Part of a small language model's weights: learned positions, 106M tokens.
Each number is 128 + 24 x the weight over its row's rms, rounded and kept within 0 to 255. Layers, rows and columns count from 0. Numbers have three digits each. The size before them is the row's rms in percent of the matrix's.

# o: layer 3 attention output (transposed), 192x192, rms 0.107, rows 105-140, columns 0-191
# v: layer 3 attention value, 192x192, rms 0.081, rows 106-141, columns 0-191
o105 103:156121138139142146147109123119113155119152102148107155155153139109113099162157123119136178110143091127114141127128125111125148125091150098131110091137116123135131087109126094133077128178149137160185124121111127120141106144143096156156120106113121116119136153138125129139122125159113105134139110062147127157126141114126130109098110164120163152123135149144127087134122132138140117119174154097101122145148073179138116084110140162125122143131182128155187132108079140113161095111069118102141104125154148151177113094135120106124121125150101159167093120200149099118122145088164151133
v106 105:126142165144123112117127098079132190157106114108164168093141112098148158142186136088157143161127126132120101078139124149140116077147113146108192104123153129075117132151110129112137136077123121062104098125176115166145130152146116104144128121145109090116158163135081097135077118112139108107142122139123124103131164121134112145118177100123149093126128117163183113111093170141133156109091171138129149118122139133132144129135150137119131139100111088102125113133138120152138128097145092109146152135125112159114157120116105122143136080119109123108122136097139123143101144094133128156
o106 111:172120129109114141113147162165136095129114109142072097136164123172125111084078147184070117113136142113119142110127152133115156145144145123149108115128118110149131097111173144125129100189141119162114130140084113092133127112112113123123105097123131117142098123114160124102174122129123127135144134100146099128153130158149153142115114167120115181118144154107053108153149081135118112147128075139113062145139135140174127093108111108078144119170139149170127170099108144110127145131122134148128080085109126127172124122124145112110113146117136151117117096140111151132148121128122143124
v107 109:127080125117134088109119147144136140136159152115124132108111143084135166124155109121146124151154075127122118115147130118146137165147123098130121120092141117120169126156128182116109123140144111123116174125113133142076173158137175075131142153095142140127180135160113147154122141137108151102124117173136096096166161124114082161092133114125129178106129111105108134134140111117068138141092111133118179172128122139122138136126114122114130138102135162134176146108170167109112106125132178107145130133109097153125111116102130126120109110108088096166073151136086137090166133139157140102
o107 106:111139145104112167156159131132161157167072098178101151144131143141136086109146139137140116109093144130163135150108090126099142085125099156073130148179106123123121126113127096102164112142128143119112112123171148134167112103120152152175121089154106125100077122132137145108116121156148093122167151107142172125127131127114162122120142095134144122167125114143131118133088120132163125150166161102154074142142143120147112150130144149142122107180132112117097107159140140145150142112114115163178120117103147122135103148172112118108192088125132152117135116082086142115134147122111163138
v108 102:163101092136150106136108149089116119132139123127118110124099134136109144111159120119085094114153114113141131141148134148130145120148105153135094092180085124111119161115152136149137126120086126150122118107098178139076120149135159093123167166113191134132083125154156177132130126134135124130167138143100136103161093130088162094092124139096165109120096137086136143133131112086119106159114121118146125138113111140147136131105119185119089181135173169166140126143136151104153150117130177157102087137169112102130113111065086150146128120111131118119112155114114132136119104128095142131
o108 092:105166139096102127129126107128145141152093141113141132132127151109134071117144118100134126132101159127099136124128119090125141111139163133089126165094180140143129101144104112095135111129175105095146155109129093111148133113120105184133080096121102107100183091101073119113119094131098155116139106113128127083109132113146124165144114148159128130154121139158135114128140092140126149100140162141135107135121118117100108157142141070200130127107066131112139126121108084131125119123167113117114179118097124185165127172163150127103141113127131124149133171139096129106138139152162147142
v109 097:094116093134109119152090111130131093120145184126160149133137151162146151120105154139088114143134121082121132152124117117121162171157124133092133152165107116131154155117158143120114099163182125144172112127121111126092135112106132111172161099142116113147115179156114134173126135116109144143097143118101052178137149105111142100109136178126099156152079088108153134100119131103159157124146097115137125104148079129135081126102090119161128126117138143126185142152137145144136159124125128109140108141117140140124124085101093145159099137113146129142122092145098142116110074140118120125
o109 108:171189142126116159117138116119159151082127086137133122114122139101103088119163129132142148133125100162131141128146168178136095085125158112102112140129166131101130123114143138155138146119082128096116135110140138112161165144153156131100101159111098140095149093136149118111135089148147102108173105150128156067134112089136146195164127071163094077123152135142133081144158159119106110158151163145129130150112140131114148139165126164147123132115124127151109151141136143106142114118154121142109140102098108149127147173109136154101135110114160104112104139121147134091129169166123122161
v110 105:120102143149139166159088088149134103085111129107104200137098125135130102121108166129097151160128128127090147139145167110112134135102117151125165162151142140160142108119112128135126118147151177148118098129102138118107150140166141094153126111119150101082110163124100139118124143101118151114120141134096119150135138097139095105173131157124125090129132137091114117113143155159102095140108147131128085114147091161134072110128138097177151116134111094135168128170126104139103098130102102127096135170170149107161097058136134109141129133095107153140115156124138138114153173168135137106
o110 105:122182157113131114113119123137115133113127158093125107139117108104129171131121123123115087090140093127145112113097155164157130143119131178139121136120126123117104162153116120115141112115116110104076109108132126089103138151099140124112125125140095107176140075133166092146148119098152107114108136108145148106104118117137146116114108093112098161144096113107155103176116168093155145134146125078132121135078152092125160161129084150139114134094149158125110124120103133142141182160164135116064150097091116137106127130115109117129077128107152085100198137164105123097129095134146115130
v111 108:120127131134146100085117146142149122159115148108103124138138102165146137117113141116117147088145180075143093126127099130165129113129145129118079145172097102137112141131132126108133145113132137110141195111182117137070089104147099120100156166150114082127167155133145134158136148131144086122123137083143125078131118098141138145142131096134142113106153110166134096156132082089146179121144130095067130111152146098116106136065123158131103117160195139098125122129097126154131131174127148131144135119134132133137128118144098178126121115140109115139130115086116143112126128168123138121
o111 108:107125091130155176165170136122137104109109127145129127110102132095096089094128117142155103120106124154142142096160139104160122132103108111127154133141151170138151108083108147139141127149096150123147099122109106150169158138124130134114136079146134186106157117109126122093136111128108169167142122151114089151130119121132143113110124149096163126129114181106119158089126155141091085151138119127146174142108084144136134093151170114152131118103088088142119155120150110078138121124115094130140128126108091121158091131130147112113117116132169125106101152127105052178145161116163093111
v112 095:118128115098145168117146125160098121130171136134156142135139149114121126118123130123142104125102092141163151078165091170117107133160093119098156157115114080113120138133143126126132113164141121133118111144149135134152118105103129148151117127146165108129154181106115098105139096146143144115123097150127115145119119115133150106124102149115126118157112094111153142120099105137186130092133135152152104141095105076099155154108102123092148109131090093099141135102186126121115095114113063146158152125108127104148119180124139115132135142121128072131194136175130077149091099143163148083
o112 091:123116160172111104162099094106124110108132126140135129093153132120108112116100168138114168145143154110100114116112128131095118114125158157159089103146108126087147147105125130101121171107103139120129121119102097151126112151108124149138148146107139128114096093115159160150117137090113057113138157124136119143118123143164142141133152121165098142084149112126133088142108116101120131125099118138127141106163151190153094132143136146129134174159144174143156121134088159127130083092125144092157104152128104117070155071095137153130147133123129169119125087087166105132146161096084151151
v113 102:098111147127182122111142122116173114141161090133135132107157119116137130138107137115155124130090119147090143109114162106125123138147128087120091132123102171109142137106098157194136144131107128095130120103127121146114118153092176136127117136132143109111104137124084146112147134108126159138061138127164107165143110134083111130103115153082108159115140098099146126120096154133133137114126155105137138116118134105117126081108179166139129120093134121159169138095102122078141156134116139132157160111088109147170136128160097150140112121152088157129185149185139150183140118151127136170
o113 095:125105133150098160157094145141165172103135138077116130134129137124084109151145169114123109119145116137142137115142126112153141132138144107126104130101149086103117144182159156101115134138163118137105131138114124139146123137137081108173109136139135156136144133145127189163135082135084112154146080116134121095105132133106134124161121103139151115144115120128140109151136100149149107155089102166123083135172099165145123156116056130115126137165098120125119134144131160165115116149159093153150129153166160091118103108112163093108171135134128093113112096095099096101125143107116143064
v114 091:129126116156117128094129115171140117134176080164115095149084105134161089088111145113108091135109154152139121135149125135134137164153098121154132111198149144146158135119135099181103125140102090148103143142155089110122124100147128141106149139152149118131122144084130148165142112090131123110134139125155191128121135099134172143189118127135174092122154097100119086154108129103099157114114152117154061119084146076116134136130152168128143126095134102138120113132099159136155172130119117149109139134099123082139148121125126101111123125104116118146134136102112146114159120119166150126
o114 079:079150133141158129154155150075129128101145155079123114138161126081105153152114119129149123137127086158130125078124152108140117103075183130141102163127098148121116148141133130107152160161133169103119132121139155143095155173110117157139102155122133207144124119130121126082114164147088110124112143159104066129147092126115128100067111098133163181106136135161149137104137161139157112147112137126135160118120124148119129109132126133120114116124133127094165161136118141143124118149171088108135100140155129174130117125161158100142126128118158155105112153138146096176132140119128134140
v115 115:165160111142108155132115151128091156116110158124133143136089102160124120120111095127110077130138081129162124164101099146099115129155125122141131121152112093136169100093124110158139155133114155173153137107152183140126122128126157128169142128098136092135144158139135144134107128149129143098152069132154146123115061109092130130099103092136113137141120142079088164113103115129109094160119107158142137161147081125084141158123113123117089163122134113134145107105145134110116106124082153175103110129172130127138081156158117073113145115140153136122140159131141160085140134149125159162
o115 113:095135199099117104136130091126150145130101109118137096144158139108147122129142134107133183129102153081125118157152101123156133122141101135108119166134132152137126149111099132103121113127110132096109153130087087089098119116121161148138129111150150140095109098097082124118089098112156139118106200153113105131160170123124161138153177133133122126118119105110175142139118114155145178098143173102123106084084187137132131121118124123183158127144092143118126126136107095145146114129140117086109179133106178125108172134146107159138107142114111093120144097118109131146121141141116118121
v116 107:084151128141122133122118104112117146112113122096141097157123132135146159092121143114155132134150133073127129121152144100132120123142124092164134167133152126168114118158154154141107146135119161127102148130121138133123110108110119136158125128103147090110128140080122101122121137097144135177159079153151138154150121150122081175105134092134146096112149138066106095193122112088127106149171156147096102158108120080121113149127118055108132141101117166158143164097169153090162136139114140134122083135115086144184123150143104117105105129148110134129109130084111090127144135140138129105
o116 113:151105160103152144145151144131112113104129114147108159107132160128111073154124121130138121118144109181135138156128085122153139096114110160116110126125116142099150142092121145079158094103129151139123104118132135124090112121119114127100132162135140136132147117112117152095118143172147113125104178093117148099134119117180150138125143137096079190152102128178202134097081128120130138150119096130141123082139096175181148127158099162138139094149088131070158126141127138154123138125156080138134169134131128164119144106129104119088166125119126130153105109135098123111126106123108109096
v117 099:147147136168133128129135133104128160180149137124143117078167131140149150110098186139134164115109134127123113138081102105150147131132109136076155139124137122133163146147164096133167128128141094119146076109142153140131140104114123122140145149126139085129141144107128098119149134155150127122101154136137143114127085139157135125122095143087146093172160089200094080128143157136112109147146115168111158068133131113124127098107138180132132131120125171157119157112113117137149116149113131161101147159158148144105125070148144158114142135121125172109094115161126112112092108121194136140
o117 103:107110138129155111151176119147155107106129114108129118151108127153087119135188115165169086110142130156118147140141165130109118129145164097139129135116137149169114097102138164135103141127121128192115148118043093128100140144120156077120108079114141162112132135125121162168140118129099128136160077102155116151106116127148083109164113127165145117093149164092123147125151148126106132135121123105119124169137152145159148169122094114088137128128140087088128128142144105085101162135142106128175142078122120129124147145166134097145126117138099122145161126123110121126177131147099117121
v118 103:179133120130172139125113099099165102131140105133109109146123137114131130139173150128147127173114138128134108141109139114120101091111117109123129146145100097123144153109147123162169134154139175126102165123137145137127124104115172133117083099133159134098147113138102098170107159134132112144071069119098142161144118132123113172154122154157151152126135145124083128149057118113146143082118157147095154146156142145115138118165095157070106148131159132119116131129132124130136122100127198144126128185135144145123113114123145112114092113093059117128079147159132129135146146141155146110
o118 099:125122172151136149093130149176099155121080120117142129127134129126143142086103099132158136089161112112131145147169111117136156139169106157105106117126111123132141149186150146099123139073139101134125104127104093160108137185155086126136155117105118143185099114108145167118166118111115095127155134119154142102135121139117143095119160134074153116094134132155143108132175130162160108150127111128149135124138113123118114147116141127153122080159137109148102129141140141130123133151109052135137162072114155107137149150139154138099165130097153159106177112133103092165128143105103159128
v119 102:117126103129146086068129114148154107157150118160142080145106125155087106129126140132136063149142129108140111121107152120115104125097142120152102076118113183119126152111137110141124136135138107152106173130107112121120115159105116123122078168162150128154119056144112120104117153137194094121142105123109072156115153143148140123153150127149097112120143119141120113097156111135177133131080138114150134168146143103182177114142132113109123125131128082102127133145193139175129076139135138151116159139070131124137145118103133111122131111117130097128116134142119157126118154144124122119
o119 104:176109098116143125155129157149124134115122159108092153101173126118119166120148136096155185120097112186122153122137107119116158126133111107128164129127120129086134135167122105083096108103141166139134068116148121151122150148129107133155115105096099124100076150128138129140123102093071122164091145140141145119125101134084112125078095130097177101146120153119099124130130135121115117131166137134124140093096110127071074131097162142111110107101116152167112090141083131138181162123097121088138134125167150109124126126148141135148119144139126123162122136103131098126137121144150168123
v120 104:146146120160146138156124167142087135129142117132089190113135156122149091107108125159141160155126091117097103173139107120148165155120148115185155130112145123134125154147075105135123114121154128096125122140108095115139139114141113113110123147158138135114158130151121139135118155121134114101139136149160080105092141117116117142077132099102119174157145139066110148119145194155115153159128143167103085108127130131102128178145153135085086103112152120133127125147094152123115142119118128133137065128118106122132138164085116111103130111079098118127156136150144109146090129098083158163
o120 102:135123163101101098111133150128163114154150122108156107151104091103125120124108162096161077105134142118131094109122105148139130123151135163099093120127147096077127132111094114120161163133086101121150180141128173081156106103111151171114152108100092117145138120162138116075080144123084107124126120108082147177179103146150147121131146125125129120147108120146155138164103100072161145098105137144145148155101122148148133075111131127121128111180145143144112146097154120125108123162152126108129153141142160125140106091154142124150139130162127148149108098113137143131163129139170116101
v121 082:134118134112098155123144132090113125111104101142146135125114138122119124165133079133128171128157114124100112093116152130116144131115105160127095138152159103121141112102091126152135145118130137121115120135118162149049144160134116091111147100083094115177125133130108103102099112095099126094119094160120140144148090105137124125107137129149153118144130143142126140136119131119150100158094132082140140143108122168106162117153102149160138096093122184106117102100143101144143084160135106125166117181136191094119080102182123125119111138178110121121087112108147096127101119158144107182
o121 082:118192170141094132088120145137123128144135132128106118102136138132171126104145151126141136141098106080119132145158128179136151133140129113163128124121100127137099140170156096160152112133113107134136094142118109114163123124138183150113101156141118124162108117118111085125150105128137130166135157112082107155086174181106124134140145168147138151143145125117165128109096139152118170127139113119115134094188142115119119147108094111075099169118120119163107113179128128134125112095122106112138101112105094143107186129116104117100099116086190114113159143150128156117146089135136165122
v122 111:148123138090084167130117158163126119124109115106117118135121155114076113137110133121090145153112110181174168131169098129105113118134095105163184143131117163152136102116108100130114107136097123143096118140088146143152155130167150147131102097143144167108132126159111171121095092133113093145129135108107148144078138136122124088150116126136140118160140120147140145139145156179117132134099115132113086074129115156136106096139123076114113114105098161104119127175141146141112136093147058129139153139153152100132121105140146137112149153147151105104130145127104094136095175133170100156
o122 121:134151096154129116136126109080092118152108155126137133096113082104125170123153155135115128096141154080106103158085122140132136146114149150132115123142103091111105139149122129190105166119156112089110142146156092116106099143127127108110179164099097091156105155120138097123141146131136137082134104162109121129133165148128130132109088117148072142119114103111108152113140108117178134103104180119101154134129143115128112159165133138116124133119162139131171125108114115128142168160105196128143089109103107146113113135126137108149106149123140152132138105181141164137150105123063168126
v123 102:091094069137137116136114126157141157135140100108098136131157161109139148080094108129147120168115172115116145154127126113112131180152086119190137131116095140135154112181108112137168129151164106167099130115106104142135120124132094145109158156160124146126102123114130118139097112143131148150111151092088102169107123087122081150145110131114120110135120089181139165108115124122106143119146178174152191153110132111130144141113150154141119123192128135119122186131121163131092110099126188112108099115126110108136097090131124110129135117103112113139154145101130138123128124117112134115
o123 091:149159150161114131180131120132139152137112149117164134135083118174125118123143143112101132084146132184147157141104140191128100120149124108103111100141152114117098117092135100094071139103122146092144138150182134120136138149097160121144128099082115106137147166129125132149155144124134094107127115147194143099128137102132162108142127116111123125133123145098164093139142136150150153156166115088116107112123125153138097086163140141109106112130120086135156138160107122103135108200158081120157153148157162130150129165142140162127139135145105119145090136138109090098104161130142139106
v124 096:142102101120144132095148097143127127144139109124142103131154087129124081162110101163123136135158086119132141132119150126148092103136138103073140090142150129146146129109093133169118143118119118123093150149123154110125139106120101171134140149116141137147154137104139206140131144145104106116115082113142096172127192141138134116134152097102076114128191179086137130132159138151117142089115090116122153116103107112111151138104138140100145098116125123151172117110097108118153120168097190114161118123109070132121114145131128098096137154116136113157143116112125144143135088123104172158
o124 103:104167179144106111148148154116144121082141106097123140104142126130125145098151152081112112125091135108155123113143136123148136163136122096152114143115096129127147104128136139079160149135121172144167098148132151132121106131132122126096103107141138161101105135178116135128146154118105135159130128150074124157097104122069148144135127124143136150136110095159114118091092143079197135175141166168095097113148124130182123123140118142096097147124110124115069113118156159148114093115124096104099142118148164120113129100151152143133158151183124114127112078135107152131105158091142128117
v125 101:119121139155095184133163135122133086104148095109138065138167086105150112119159159153148171105139118142157112169143079128123119109112115156128120137104167113113153115120117171097108117130137143115135106111094121143123150156128123072133133088127074105113110133071115102146157149127108107134146127164132111165201138127138142140111110114147139110160138137107149131157114124100146165109124146124087104104130126127081137106121110192186113122110133118100140135134115129128135161129141119117124097171163145098159117113117165133134131120167107152117126085137141112143169113126131134176
o125 093:125123109103123108113145103092086120099144115140114136134105175112071157117141084146137101119132129109084120084155125110112136123112144110099115131152128144170106159136134123137179117129111078118134149126173117131103106120141145135148125163125123115144155115148163112103138101162137123167144147095112133103081106114130147131156172096142146177119111143175135144136155134139109083133138108172108131137158127121132139146145089085040143114155153159121096138154147151168117124133108108146108146101096069161107130102086103123087091133122134118125144160155105133142141144120162127111
v126 095:071163132120145143140102097113092148121140165119149118146178156138138148143135116104148126125150120117095133190119109100123139124124128103119153149151157102131145121083140109142081134138136101119189086109117139091087165158134155093106108079128150142132116128156153092108127103101095169139131144129158114153143116125128090147088114127134116163146174150184128129097149158145127134114129125127150118095177132160122130173150128130157117171110137121140119107149088155089124106149103105152099114105075129120148128127144097095124177114105140130106096129158139103148129089124095112110
o126 091:169152120128072106089131139147128092146098120151095151121081073139103110155123142154138109124113128121161105104165145147109153149168131122149154117087135141151088121147108110119137103120134124147100174138119127114166123104147142156157128171114117128141120140143105088138098142113150117092146112130106105100184101077110132119181155123143122097119125115112141128163091106122104160166130155139104135142096165073167138142136098137151149109145118128117145131128182113147116134116133157112140115127194104115120150091122099169123085162134081138159147134129173160138118132145126124137
v127 089:102145099119096131143157108120099116113142126147160142108158126094134159171148121119123111101132156093074127115125131136116102145137141136091117145129168111126119130139117168129153153143155106135086132098092143089117131137127072173152103104124134143129124075151118077086141145103114103164118083133123152113124136130132137114114124128111110090158145103154095141177191151147161089151153120140130141151116122108187121146142129099123129111122089164172106146145164122111105089156135123115121138120097127116120118121113129112097092124145144132137131108128120116152116138138160105019
o127 082:144120170117138141115097120163130134118108115134118169098137132147090104111131109102136124140129120142169108141125133151095161099120102149143133122106101140140115109130155117110065108095110131170137094135125156130171109141096127092125148136102139108133104164118146168183147154139131150097149150085127158144099124093139086128147146138100118139106144148111155083093086102053099146120128097124148148118138169115097152143121133148126129140111126098116145113096099118131151162098117162121162085151170137138133172138181136153180167114100091133139107135108151132092122104143088152121
v128 095:115102106086098169123150180138102104122119133123173146079094153145119112123090105115109105118125100141118147126117129133116150135118142138128118108116118136108153145109126131149124111113131143125113101135086119167129197146169176134168111148134155112144155132142127133126132125138134081106112140169108136085152150099132169081115124138122147075162152122106138141197166111154117096175115173103146105125103133113166131136105075134080163131130088108106139123133136137126131129110134081117146163153129080119127100174126131138114158137136134105137085120093151131174135162115155120147
o128 092:155164124135146109155118096134141157131156141141125129165164099114127147121191139106105170123099164098083102146137126163135187130112120151124113152140106104142095142141131108130125134150124179108141171101130129131154101150094095133151127105122086129149110113113175084131102126090135111128171155088094129170099120185146117161108126081146110172102123106130148122090112159099157137080143135148092162164138135133101106128134127132151112152114139159120124113104120144103166145152104140077129132130152155146099140100133129091137133088120138143096145147160130127109137104138113173116
v129 092:088101101096160091089153083143098138159131096127157164113128123139108103132110131122062108162156111150144096119132113104140140136113188114150101163181130140185090139124110150115125106156167146058109158156080147157094111145126137128105099138123105088120145144141155127099129150145143116112135154127125148122150146148148101112172135133133145070118131111086081086140166121120139121114088147133093158111114133109113125131115160130113141118125138175113122151163114122119129100099107113145106139108143148136148145110107164128113133139144145128148139135110133165131087169151119119090
o129 088:142128129149166137174151155158147119161114157142121125142110138134140120142083149128130136114094123123105136121114157116173103167151079123117139141103119142100160149151119132147143108117071151175118069084135118140162112102076125090138122118122118143141116104131130098169099121099092146133140073154134105155077111116128129127134091113126128149152090132127162137121127145116104108144138138093149127113114067168143119114117115113112100140127135144094156087089102099147155163171142177109150139144118160123127076133156086122124116105130158130157100143152098115142171094093136158118
v130 119:160111132148115116130134126168168147142148153155119124161103146135123140117092122124106097139128115108172139127149143121119123127103150107155108150087103155113172132143081138101110125120154114153073115103123160166142151147106173154121153118120094169128172161133096136125114128177168165138111106114095121158148134140152126109163168139136134113164134145148122104170079151131109149085095138122097093148143104155121110080156115109137087133120103140097127117133120118124076120127151097104159134183121105116097133109085117061120077148127124122120139170116119117115152161151141144129
o130 103:087126119137124133146139126142059113078099122098137123096174122083135129144125111163102202079156126136135137113105113156150129095147096119122137141156127109120102132138152121161141137118107141135119103116174085132114084142148112113148150131134113146142114112149150123104154096127118087122119127109144174090158136130098159171088078117144134141130098079130166147097159140162168120174146129132152173142124125112117128131107127143130151124133153135143092125116141130131168140146124125131123064057082132135147129152138152180146124125102149140107144139127153123148114151121149159148
v131 104:145119121121139146131175110124119127141150147070149111132122093113154117140111139098110135067145135128167075121096157108126132114139115152129129122128112057156121152121139097140147146129128189052141117148118134167087151132149142124111083132135132137139101152100145111118121127190167166111098115155125164177131124137120147102132120159132132122164136137157141111071160108125144115123153132131150100106148105107137145139105091082106122143148130050146127141090137111137158110166135125166098134099119129118148091161168152114127141125134112156143122134127139121137091106135117155098
o131 107:135134133146151103117084086131159112100107114157136128118142140177096103161174135089145141172137115115129142119145122127118141159164137089149162120128171144145138129132112138120127142097119117211126119119111124114151120121138121107200141105120121141147146098117101145151121149070119104101132157086123124121115116168117110127119127156123115153096099135126136129188146154115109140145111108125152127118116132132145075131122147150155120176107116162137126143114128152120098143098107104083137150161099125115112137097089091122143087147118122106090191173125149089142156168114113130177
v132 088:164119099100139164122151125191120155120110113104139103111130132123129144121126132145127107137139082179146124133163087150133089137140119131101195133129154104149117095170120117145164156144129140179129149125143114134107131069146096155101120147118071155123118174143145156115167138139179127110080093137097128138098132142146150152183112123107129112183112140149145125135159116095137133153115139148131144116126123111120172137148126179095121126170124119115132117099125093132137135150093106175135093134126148121097095122158112145149123080122129144128140119131143120094145108122075178131
o132 091:129146148142133080147159100097131144095156123145135126116092127150150108126157115123134128112119103108105143140132136122104121147131130132130083110122124146148138127077106136110106152108092140154133097126131142135141111164129180104141149112122135155159099097134056129153102126109108119083187160145155125160088136146074127117145153121153131143104149115147097097155112113177110149109149156100134128090121123183123128115156146102135120127131125100177140112116137144133123115137118128068118166128111131120164179120104146137109192200151086139112160121154128125129113161101150080124
v133 109:159102097132141171151126121163086123110120109141127136134140138164103110146087175089118122110127166120096137151078095133119101130131187105100170144190133157122148115177118098128170126163128178147124131157121108121174102090124105149154127128127120138121154132129102117164116141110164119155115091100113115131099099119120105146158116134156127142117176151128103109160101131127154126157153132128104099096123137139148133134153114135131147132150103129102124141143173105148131120114132134140159133160151160073166085120162114114138136093096123108168108142106108134138105109153150150200
o133 102:131144161142149096130130087128110130085133146087179148114081094116126166114149097177143119120156108149128152129147136157129156168126087150150110137091114134107119132123147161137139153123085143160143139108123140149086138168113133115081155126134137145182118133113128133107126144120116120114111157132139137143133143121094149105119150146129132097119144123128137115105150147135145104086142127148137144121148146123098130110127116155109128102123158144150124130133092114065141130163153107116094169121134136192080199115149142119156149159114154113114148099183122106143156123147076064076
v134 098:110130097085158148119103118136132165098145169167128187115126118126150143157136118147131120095121120096129126150144115133151124143105135123137115147132097152123166118105135098155117144160136113151130141131162124094142117102153098128137112124131131122140141095162122082135146101147129111074129142118158150072125085085160106119123117145130179150168133079127080124096132113109116113113153153130150068157107113148135123158076120063083098158123149102131115103120147094114126088145117150134123105138149167125156154106138113118127109112100121076139125152138120171102180104142106135086
o134 099:088126165147095175146172154125107124140121192133127124102098139132166092138101133098132125136122102138156101133119140135099099139160119164133105145139160117114123132154115149108162086096102127107142108109103141132148142158087144113125129099141131156098102136117150112119125121056133159116102152147134082178159110181129112110136153103101104126105131181105171134124104088122131119122129094093127156132119171113139123092146128151208144110128110157140085136138119139126139141099155118113141168158116093131126139117135125173119133133109136144110098173090142094119122097112110102115
v135 098:129131092162163126117121152114145069144149155131113089112129139122176130104133105121126113108125146128141149174144102132103108146168122136118099137076145155113127146129155210130119122144135126087165135120161173101104120116106135178115152119124120123157100124140156134119141143115108186147173131136120195157120129168121142123130088166130109138134142151133116137111046146117098126110146145164101180127151118105133138130152105197156150128176164150129132102125112148129116123117108129139105091178137146137132153113153129117118136133108122112102162126111121126102130092146134155132
o135 099:101098131124089137120109097143127174115137124090156165164162128122121140143146145142132153127113080089122119108150114099156096096127137112117126138134135158157134130113135116147156143129150100121114147136100119168109106134164126120140125145131145159097136143124115141143105088189135102114119108114153109100101126061146120144132160123126169129123142100126135086114148149128169123125181093120153113119105134140104121092095085073111137120099118082108150125154126064116109112116137108097116166096164129158136096180123110173080074110149134161134132128134149094173155142103113136140
v136 102:112113117150092100160090173130185159116155169122095141111132109147136129124132128124103127094119117079156140089154152111128176131113144127109146130138076100131144157151132128121154134163114159149114151120139153141143148130144145127142107150125175150130180112167131121142127100112117161104119131165097121139146133125084097116127115175114153123091098108133115148074125114131147112128157110146126117155113105149138139157133144101078137130094151094082114143161125121099158144104139145195096119104123089149092125118098085093101145142114153097153118098118159165126143128137159141073
o136 104:111155137093122194097131104142097112174108144178130132162164109113146105101089131115103129140138151120126118139109142159087129152127129146155113146130136141110136115099099182114140110106158153081106120132115109123140114096131116128098144113124076160108099141110134125105158168110152096146118129142131154111117097145154132133123106090110136120123116105132161137166121143128165128147119134119133086140103150130082114102150145163194136143149146132152118144086132150135108137103158120096137169150103142108162123134145140159146189102124099136070110139139090095085101150137075157157
v137 098:082111138159125120151113117127141112153067143148145120157099137146126117164135132118133137098143151094130151128097121108149167100123133141119133138159139132139157115068127133154106105149149134099110157114163139142113140130098151129160144072093110132131134133122123099162134149145120138105153069103132120155116114108115156144103129160147124107148127094166139118131050081102137098140100132112140102084081125161109153129128132113120133119132119118150122129145167145107147122112133182102115114173175156099147110086065135148147122089102160129141144096127144193106120104149089123116
o137 094:151154106100090146128125099147145105127139120113090144105139115119175124088122120164150127131136099143109127124168137147132097120141112148129110118123113147155156134164169099135178126122087099137111128100135104092123146147142107131112119146125146142123139104133143126157100086085150107166118142181123126087115103166141102166148167127124111097138136136090141135129131131155146109142126145111101136151136118084132150115100114120115104146122126149142141096129145112105143152135168070128164145089076089198107189171168143112067130172108115099110105158143146079137123122132151106131
v138 091:154147106161134102125135162099179141152144121122112112092149116127173156085110136144111158099104155096141145128151089136128106143143084153069158108196094097117150149174153083137131118122147141141130150084129144113120090094140135072135140141119154080104132156123087160114126149157103127133114116165136112168135127137136144118100140119089105093117153107119150123119139162152140144129120087140133165102108118125140129102115131178171116137125128170132143107088144159175155126142100124133142140150131121129120112081119102137122134152142106118109121126159121099108106119140082087169
o138 095:111133119087094127142156130117108123107111090136123109160132156135083108115156116132133135150112163165133128140144133099124137112118199073112107096079146174115127103093102165123136141144138099150115124141089100123085158127135154132101119118147086151116097117118138112139164117162088147148160124084122126114108127082137114133150137106167159128111118166149090126107132127105135112152116190124118078149165149119132155134152102122127150188123086086122132171141137089100084130141154109134126106117101119152127119135132150106145150120123147109143127099111094129128154150128195157106
v139 092:144116121103126122108161107160132165137150149159165133167147124128125093110102111151143176124103142093139106135146161117115159126103113108123148096092129109132096133104108058135127139097149080103083113145123135098151135071142059144110143097134127141094125116079109093129155117116131139158112134117131131127117138128157108116076157136128116194127138109162132119147159140162139139062100149152137150115106135150101117131073142141092126104137129125152132112131119141149097139162130130121144132122124102099140133143163104098124119147159126090085085147162079134099115122091139110097
o139 086:103140103167127127138115170086096100093119113106091134063110142132101137165143123144117116146154147132110133097121119167120118123151146103144128123135120094117149125139130140099082104155133115139161123133115135168143132189098165133092142129089124115114108148170146127125159180119118134112077112162105153118167116168124101082130090154109114112115123141089121129114109120102127139158127139109116114137155136105178131110159127130140138164156137106109099117117198150115142065114125151172121080139113133099110129113104151126147141125131143160169168095124175106152133108122106105156
v140 113:105134173126128131109104103135125114130110123134132118159128118143153161144137122106123159148153103113108173137106108130138175147116133160128171171110144102138116142123082154116117118129130123114121139107155104128136183083115117113135177145112083110116144148129155163123131131077144111125092119103152078086069120061103163157132132121121128133143165131099177132123095118185143122165145132072102090102101108135129105126099127108117130101132172138127133133139135091116100134181125126103132134146131148104133141170134138125110121084116142139154138154107156113113179138187140147092
o140 109:135149101121148152124111169118133108084149155122108125097133102072116139077126149127147096115140095107176097107133126147155135095120094139146091160148100100142099157096131084142153125121100127098141124110114141102125145150126085131087148090162140148136172093135110144158103118106125122145158150173107104153150125169174129110142136153138089118141126140111135153127141161087143121099125144148119147165111145140100189102143134141150133138176157097141088105127146183114163138084138137134153110136129082118137144116139116142123129171158118082141137079143102110142094143129141105119
v141 088:152073119160120168153132149125170133159153101119136124139124081120165092126125110128116112137144098116098149144120125127109122122134093158172116119115113080065155132153124131112137118131133140114134107173141150105128114118165141102164117109121151109088177075118132090139152135126164141101137121144110178097154119119121122140102109117136168085163102129124131137149174118125136182134079140114099101133151102140133136124117127188157121095089142152149109131086116150116113121157152132121102161157093132108117178093105121139118121125148113112140104056121116103155140140107157152143